{
  "num_hidden_layers": 10,
  "hidden_size": 512,
  "num_attention_heads": 4,
  "num_key_value_heads": 4,
  "head_dim": 128,
  "intermediate_size": 2048,
  "vocab_size": 32000,
  "hidden_act": "tanh_gelu",
  "norm": "layernorm",
  "norm_place": "pre",
  "norm_eps": 1e-05,
  "positions": "learned",
  "qk_norm": false,
  "attn_scale": 0.0884,
  "bias": "all",
  "tie_word_embeddings": true,
  "parallel_block": false,
  "init": "uniform",
  "init_std_qkv": 0.0184,
  "init_std_o": 0.00412,
  "init_std_up": 0.0184,
  "init_std_down": 0.00206,
  "optimizer": "muon_variant",
  "learning_rate": 0.00118,
  "beta1": 0.9,
  "weight_decay": 0.18,
  "lr_head": 0.00617,
  "max_grad_norm": 1.0,
  "warmup_steps": 200,
  "schedule": "wsd",
  "decay_fraction": 0.731,
  "decay_shape": "linear",
  "final_lr_fraction": 0.05,
  "batch_tokens": 131072,
  "max_seq_len": 1024,
  "doc_mask": true,
  "z_loss": 0.0001,
  "train_tokens": 1154000000,
  "max_steps": 8805,
  "dataset": "wikipedia_en"
}
Each number is 128 + 32 x the weight over its row's rms, rounded and kept within 0 to 255. Layers, rows and columns count from 0. Numbers have three digits each. The size before them is the row's rms in percent of the matrix's.

# layer 2 MLP up, 2048x512, rms 0.0519, rows 243-292, columns 192-255
107:152131125105161115122070166173101164122152142113091106118097066165135122092149098111137132094116153138141132158083118123137136078124153163165064109127150129136079135087133075165109077117130133
107:117140122145178128140141180117096075134170164177108091129135147130181140107130101114110129209140158142137138180083069149101159154139137165175107080149120140120102149143163115121116168115132168
092:133111160147110136093092103201084128166093150164142145119147101137135140119127135156149125090054124155089117113220140142161136126111092102164091102070104102110169129117159143174166224101076139
103:070052136119050127112148157173171116142145141080107193133128141136140163147175097127097122139128089102095138136130112149111121146116162133067179143135092133121109090133100131140105136142115100
100:142142171170124142092118143118117108122116151121109111118133135092120133125113130119105137135106115140094117132155154146159098097112163156129105206111123143160123073115116091130045139158148110
110:134150172119099157150114140099154238146132088115103094130120145072138080127134193145166085186104170094132112127179136159150134092088119134098123107119135175138119094139161141171096074082107115
091:121165138086181127117148221133145110089106083162135132126069154125160109120136082129142067095101138144125095091146165099157124202168048132141180180142118083145153112153126153086117093102111106
100:125096073074137076141161104121085166109121116143132117186156109170174125162128094114119158179169165043135112159111133182200156165144162165092043144149138122093133071173228081119124086100070188
096:144171135121086102224135118158104094164164150189098182106179125123121113138096111132120133045083128123123183146102161130138086132100077102172122156104098166171098135136142182151194084112103142
113:160147169143117111150115115131150111125142176113122109117165117145119156158159188176094100164141092122118102075098112081125132102098139173115147103127154157150170145115160099162132076136105117
091:159133148111111126110084103123067141169123112103081165126133097107038154114159148150131135157106122148129123107111088157158110145122169140105106154165070097155078195070104186128118150112120169
097:147136081167111140114076146100154019171117080069117098137094109136083114094094087168129117137136107177116114092190196099156155147130138137161156148120173200116183120106145095142139067128150117
093:087135099186161121156156146073129123125099127163164159143160121181100083154071179097161125114091165121128105141082114099190156117152136105069144106118067097148061106095131065102093112135126144
101:133096151112193088152122092153172113138181172196119140138100087116150133137201123159136179122142091199165097154121106141135158167183187122121188126096111123112233082137127094133155135147172148
094:095159168149192101129146151109173152173132071102076091099121177089132125123155121101058201097168146162155097101142150111160178081135152089134135182101132059113108079125148145147102117066131129
095:137138138127120076078098098078169109138158114129176073072115102066099159109099086115167044138160107131105146105136168109092129154150113136098151080154112093102130102108104170154170153147119122
104:131173143100111143102108085067147135084151140132145151127180081135120099126152186106131135169164083103120109144138214186126133109144108147157100136132188133101102133082129175111062095119170140
095:115083148077117134165173140118153175111111084133149121159125139166146178092109091089130143084147109119130075127159117125116169146094169123154192087125128123130087066152154157123121121110183144
099:156093146164143179111150131144139107166153084135095151110105148120095110111083106083156129066128149147152114169085126153158085077105120097084062147115062083072095092093177142142132120122124069
102:166166137049145125156100129029161090138127135103146112140182134092162158103066151111154135105155059050099118121102067139156085092139075156107136098089161146131128127154100141135102085120138175
074:149119103139129157094112137090147111124098117149160099127057137108112124179137139136091117064148186144132109123133103074160160101139181083152121129108143134080140082139085124114197088146163164
091:162122146144077092200165089148167100172169164123090191112135122160148089112098087197125129160126131130165119112149093153172152142140104099093081164143150132125155137101152111161165185173095151
088:149144152163144101136074139133148177128126144160133134113204169076075165099186122162088143121137126069115055111128114127111083140082053139115142108118091088163150143159148177172126023143155113
115:152148153082066076144118149127041140084093149172064170112153083086135176137093123081152130134129117128150108196116140200142092159144156145161111144148098113145144032192185147132105043128099131
105:118124124165135161133113133111154123142178105069115113119116153143139096088214198115143199129125151133122156149106160088086179160103122130099147211137154138158107106092140125146145114152141086
105:148080100115146202180085088098153089119098139196113083138090104095144111055087078108135085161146156112105190159139115128081085125102135145117116126115130140090142138166077089196138161123181152
097:155193119128136153134133136153126118107157074135106108099178152130104140127154155138148145107134088098112061077132150094188154177059119120105147141122169072157103147158166146136138102145101111
093:119166085185167107068091079096143134175126178173156110090121176099097129126215141093100134112139100131086113138124148115083120086137125141181166127158087142106123135156116125131141144159123185
099:155107159130161169162080092124130075154154155135124146172150124127129134138155139149141144087142123186136101188121173140122119101164142099130113140111104193130117112206149149111189125178105094
099:105062091117194202157102104149091202115141159098184152099111119131064106113086155109168136127088152125139069082154151112119131129133109131171136153144144138166180146130167131150161098108103125
094:169161127097120092112122134141116113095183067164000178117117118116084066091144149161145112032078134126080039174121125171121155117141101124170106070125102143140115199099124095120156114186114055
098:169173135106122078124125082108042098113121085156113141105146113087102144168175121155162082098154123096180101134128190148152165084197115109092169141116146097115095128123178109134113083115102104
090:106140102204115113118141152144159154153048080105125191110197164104178080122093077085198090097133156109118145105148135140148164158100076119087135094120141133132122066138186138109108151174093089
095:104159173160169138096065131116137141077141100158089145117066103136143158184077152134098153052205147092178077117133192137127106129136063081145123170143175131124103115116148145121115143190128135
089:126144129098162096053144125114084117109086087115076148120115115183105117121120082098151097092067144145138100071103099177109157124131163120149119112108118143098092113151074207128071135122068112
093:155124099082093161200133116115167103125185219155157100158179141134176141142146122119134120074125134103137082102154059171142128062110122088167097107205152098101178169114095174105113091129158139
075:096164130116109131182072114102170155171126129148105136163090125169128099097158104096095127060170083138084124093114116082135109128153143117114060084117100138139083140067115088138133192067132122
107:098082131133127125205075089107176107073144148169057148111139162159175115123178122098155127167127076130129147125165116130079150180130158066130108110177120152176148105115179106191163164162183168
103:063094143124118133131115107111113096119144108134113112159107110114090097114188142143108142201173183122143129139066136114143119169171073130150131145123130176129086135112140099135132123087171076
101:185114168102145170146094173125130120124133156142089206093078165146162149086056067127163145134090152134149097130149168131133093122096139122138168141118109108172154133121160158098098119097150160
097:120152171180133120135137149134162162152108128164123143114186173109127175121138151184211164149116123131127116049100163110107120169137104135095103152133164116168159139139202115139098116092131170
090:075119111170117089084105083096116159115120100196164137119107122160090118222071089096078140144173144110117095147143088066139185117148128129113044112133194192097138121157163103118146093162126122
106:163099144132148142149070168156157140159169131105118099178128170068102138098149136143199130174116179134094101137101109153096113142124142182193101123164130139131157152146124152132094061163151087
106:203097119135153160126172100100075111096124079092130183182131087076132069146122140126150134160146156101124102143141132104186098167200084132100099105135132114128090137163135132136109120130134144
108:134139092103126141144077159142166156110139179126121104100117130072114145078149142117161136102148118171079141227128115151153087100153145097114092157114093122112119182120118078097061160129103147
098:099159152140099102115198096167078100131104179071120092115151155132112087119102135129179146121139142187212148169191093117111156147108119122110159157113115135208085100129143148048097136158140122
106:145174139108113114098110164162146161198092141156150136140129146101167073117086107111056139148116125128144094117169124089175165084103135113148131147160099154184131116103100179069090143076101110
099:138140187156106169141179147123106150133215073189103137145193091087152192172109170145145109098149159145123155139064106039124108174128129143086085116121155087096114069164127130119086100096165198
103:159088138129143095121162115093095168085085138150076176119181133145110161178132117131182084155093095195100135085125173087123187143157179108126127185145056124118149128119110120156093114128163153
104:146182184115133108150096174175160161065097162137124157150090112129155083098156187149111141135135119125103140088178151166138144100096086108130145163092111073066134167105087151126167157157151175
# layer 2 MLP down (transposed), 2048x512, rms 0.046, rows 243-292, columns 192-255
104:151091118088174129159080106165109103147114118153122151116089072118125121169114101101151088076222057070155150097138127143130099146145158118103166139166132110117074182088153123134102149178070126
101:082201124165211138115108135126133087136073148186073159106125112091111125103064079112146102051110194129094147151180101142090150117123113174169104110120141139142130090125177113141089097103155153
097:146182125113094159123178129146110096140123082119111106163096109091132117096035117129184176106108203047101154163098146148091178125137106141091126112154148133100173120108166096145109131144140151
094:068084150111130146124130135119143125128131080112098105108132137082112121115053127177127142094162148141174132136083130138117114129161151148196136140103144141154137159140080125116120121103070086
091:130137178097122143180109108153126134139113137204116117143144115043161125131116150119093138080111095072188069138150084125173097106185119045094100104114053128199109114094116153086088161077115147
112:141113121105148117127162134066081148108124084086111142137064117144168117101092101077120155146114121106134099127140073107124085082121101131143120089164157150135126157137162114130112074154138114
093:134164125081081132102157114123129139058121075102126150199146086105140155102152109158123141135154066086170108100067098156134170097081100109088175117107154155129098131116135125075067108137116154
099:089164134151090098159120175167142068169147170099089162125113094127116199098118216156200115130087120127181133128114109119121136097168116091077221084142095103111163116165100155196096128124168118
089:116152146103173056135132138098074148096206109082137067180122184159128172164139123146115121130150100129154109086107140060165085185162145137109153111072153113103125144111137061154100139133101093
128:144141133132112187137163114143111181183085097138086169161131122175162123114167092169119117139129128114145131147142110166113100168127130107117158126182145186146123172103165135088104211180099172
098:137144169100131214113119135132137120188119058118123128149092161114135164194144144095178134147113138188173086197111166189079110068137117109128119114124192142099115076121060120117140137100151078
097:121129125155170145066158090144117153179112106168139124098104112145127131060115091109157035160133159109176100123135087154105169079147096113120115124143084157144166165091080134099089159118130133
102:136075132155180161143104104161066178088171134178137149107166098234123135099116086141174120106134078122106051156143110112085144173092085142219160122133143129177119118130140105203138099146135151
090:137078111150121112171130152077188114163062116176203093160124126082140145136121052111106121106162117136152104172176153117110145086109144080179160099175053128155113096068132154119158132067100160
103:093153201110071097082118116132107111189110092161155130155133118142053191163112110102156129164147135144118140097159107194169144163133149130143149121160148167073119110134131165090136102147142134
097:114130145084101166106097118135153102076103183125141121133074135116155138111102140121118122119133153117082138113186092121042165139106155165115114113170090163148146148087121147123102060150170116
096:131133048118159153124080134161124155126111139137177110104102139119134104132128107160134127131110119131171123162114057121110120123179149106208208123141139141049131087104102112167094237121099110
089:145131143188130117095154098075144143126142174163104143142132128112087122083106131099128139108124099181166129170149148046095110194107155097128168107092131106213158139115161111162112111157071110
124:154096142104139173105135093089133105132166098107102144134166152131111208090218088158102121105121141146151106118090189156089098129191122105130079124128125036188134092162110147133089111075088114
100:089046088188104162146123123162130155149130138108098184092114130227100154150123189125137131144160076160189132172181191111099097112121148141081165149111148087131095108101087114155191146120097124
119:090093138134074115132139107142081171121135184044114148135181119136136098076133180139099105119121115173203157152145087132158126111080092158114136144167139161138103145129188125154137162110141087
097:137102137134163138120153143106109186168093113129092112118175178207107102144131167059046103176110101093073146188080084101136180127130092177143165105119157150041083122130193177093126166109192114
085:083163116199112173164166143116102150166127123101103171213151083135177070058169099130115102103181118178123142060148134137121110113081118172080109053036140128127087137095103142120101160144183167
111:159105126095075170154090101110118120127100148157072128117128127074165173141123182125116149171162144150128110186119150069143071087084090101113088150099128060126118130136154112076088088137095160
101:145068109126193100098091119105156158138109177165108094110102151097143141130105156120120101133143119133169099103065128157090177142114152126110006131165100079139135136107074159149130186153172123
101:089075155105096166158131095109138122136096118099105063152111098135180152154154179136176151145113140072104178111213079131116165183116136164087122159123076134149106206093121128158077147137141181
099:129124084126136127142089184129086128123152199140131150122153085106137117102129146110131081087119122068181192051127116142150112111057179151171136156116122180124101108101125168153101118159107150
090:067143138085109090183141131101188147094144111138121193142115121124139162106110117124132118141168113078098120068089139056157123160139081150121106148150172065117111144147149114141125137164187106
096:141111116072105103087120079133082117110102131174088192146159090104147107129093171089134133103133107121216081124114062153123128100041092098103154117132121222173164137069131123161121166073132113
092:169153156117176148115146139069163022152157209194101198157136092139091125084162147198120123090128143123164102122112140121121172177123142152119138133102140125158167182119126128118166077146194114
093:163140084157153211124108129105141161166135087123216116181113125158109113101169098115164184152098094099091120094109098145112128129174147091087172057184183075156084116140122113148101147170114122
087:202128091127129190089103085136126134121142089145118139155111097124134016123177183195114129078141134208163175189138123095162101129150148134183167188087088133157142182147095145200158171101160114
095:135134054187127150126110127116093140120130148164125128231134154156120144080128169127148132122125119070156092168122122152042108122154104179135063085110183157071112130094164126180124118112140164
095:144081152124132129148178135100130106093093174136113154101127176110140078118122134107141108174095124117081221174128106153113156163168144140096135101154096103135134094121100185136166157090199096
127:124105170084147095074091143062112112074143100102136172096201057155124125114125143111144163165052128157110101045154187161125073121128141166148149196128169105128143123111141213126089117143147109
092:145103187143174149091123134109132071090132066090106079126138131192079126113121139144078132095160094135102135068168143129106062145128172123114167131086118084120091132091090131133109193182156107
098:132118086096144075113141223115110077088126143092108086140111137119165176139092096101151136140122143132170101132179126165058120085101157166169136178123149081115127091145097179181132101148089041
104:141128092180123182133118107112151155071087120139123151118112156140194125152121073178083121114140135148122069144069086124149046141079152124141095110150137145199102088119102142087152140132120099
108:136097110173135150169090159140132101117119145134126116120150111083167115131112138149109153162141121102120111125104092120076102114069167108117194199123099103132092179119104158116161140111097124
099:138132133116131124102155128135123133061123093082158111129185143133205106183072113123112142109118163125175110133135221149059186096106137165117101108127157183136114153102159156143144113137115158
095:181133086105139113103152149120128160137207085151158120097127137143134100110112158164107178097127157167129104103141104144141116120100100159124101106176160127093086101165182119157202109085085087
102:143153130181153128136134099175090137083166087121101167146128089127127131160118182122092091118126166117143071155144122172103130127168135135148101151126091084080136139113114097136089157136089089
102:175102160148105102096153137100140108138130160149063132160088155173136065165129141105095111139076113105167140122149124135086136107080140129142130146166097131150133204036088126101130182162155178
101:145126104107121115147183081162109067075111085124084118162125092067144169131137099098142116115125138158113093137141152145121122111126211112149135133151154107141109146129123138167120152202158131
095:155129156162134124128207146131113165132067122052138172104094139170073088128179174100118069151095118143136164104102081056116124107132141116113165111096113109179110132164149110060191136176136133
097:161163069127136139122139166115130124162167067221183150080114134123118085122134139093129102130090097081144062121104108142122146088114057135167114136168118132104150147136173163138099142120128126
099:118123120143120153191107093093130104071116086131146091157108139151110089153139121156134115150139168138094117110158107131114190126107106164103162110202089095139093138154125136141067144125131123
102:081130116118128113128102129161078067079059238082145110155183136111126086159108109109121143124135097087164096133192101178122102129155191142183104150146118100154085139138114113128112127079147120
107:137111152109113125105133189100137099177129121141148115138137113156167143094123086166085096124106118126118128110088108108186159137147148161141166113153190155108148112158112124127165107132129137
106:069127140171057100125126097159170136111107092106150161146102154087173144080154084082138174100154160192122102049131104069132083094152156215161117110118122145179154150150115126083147125128095185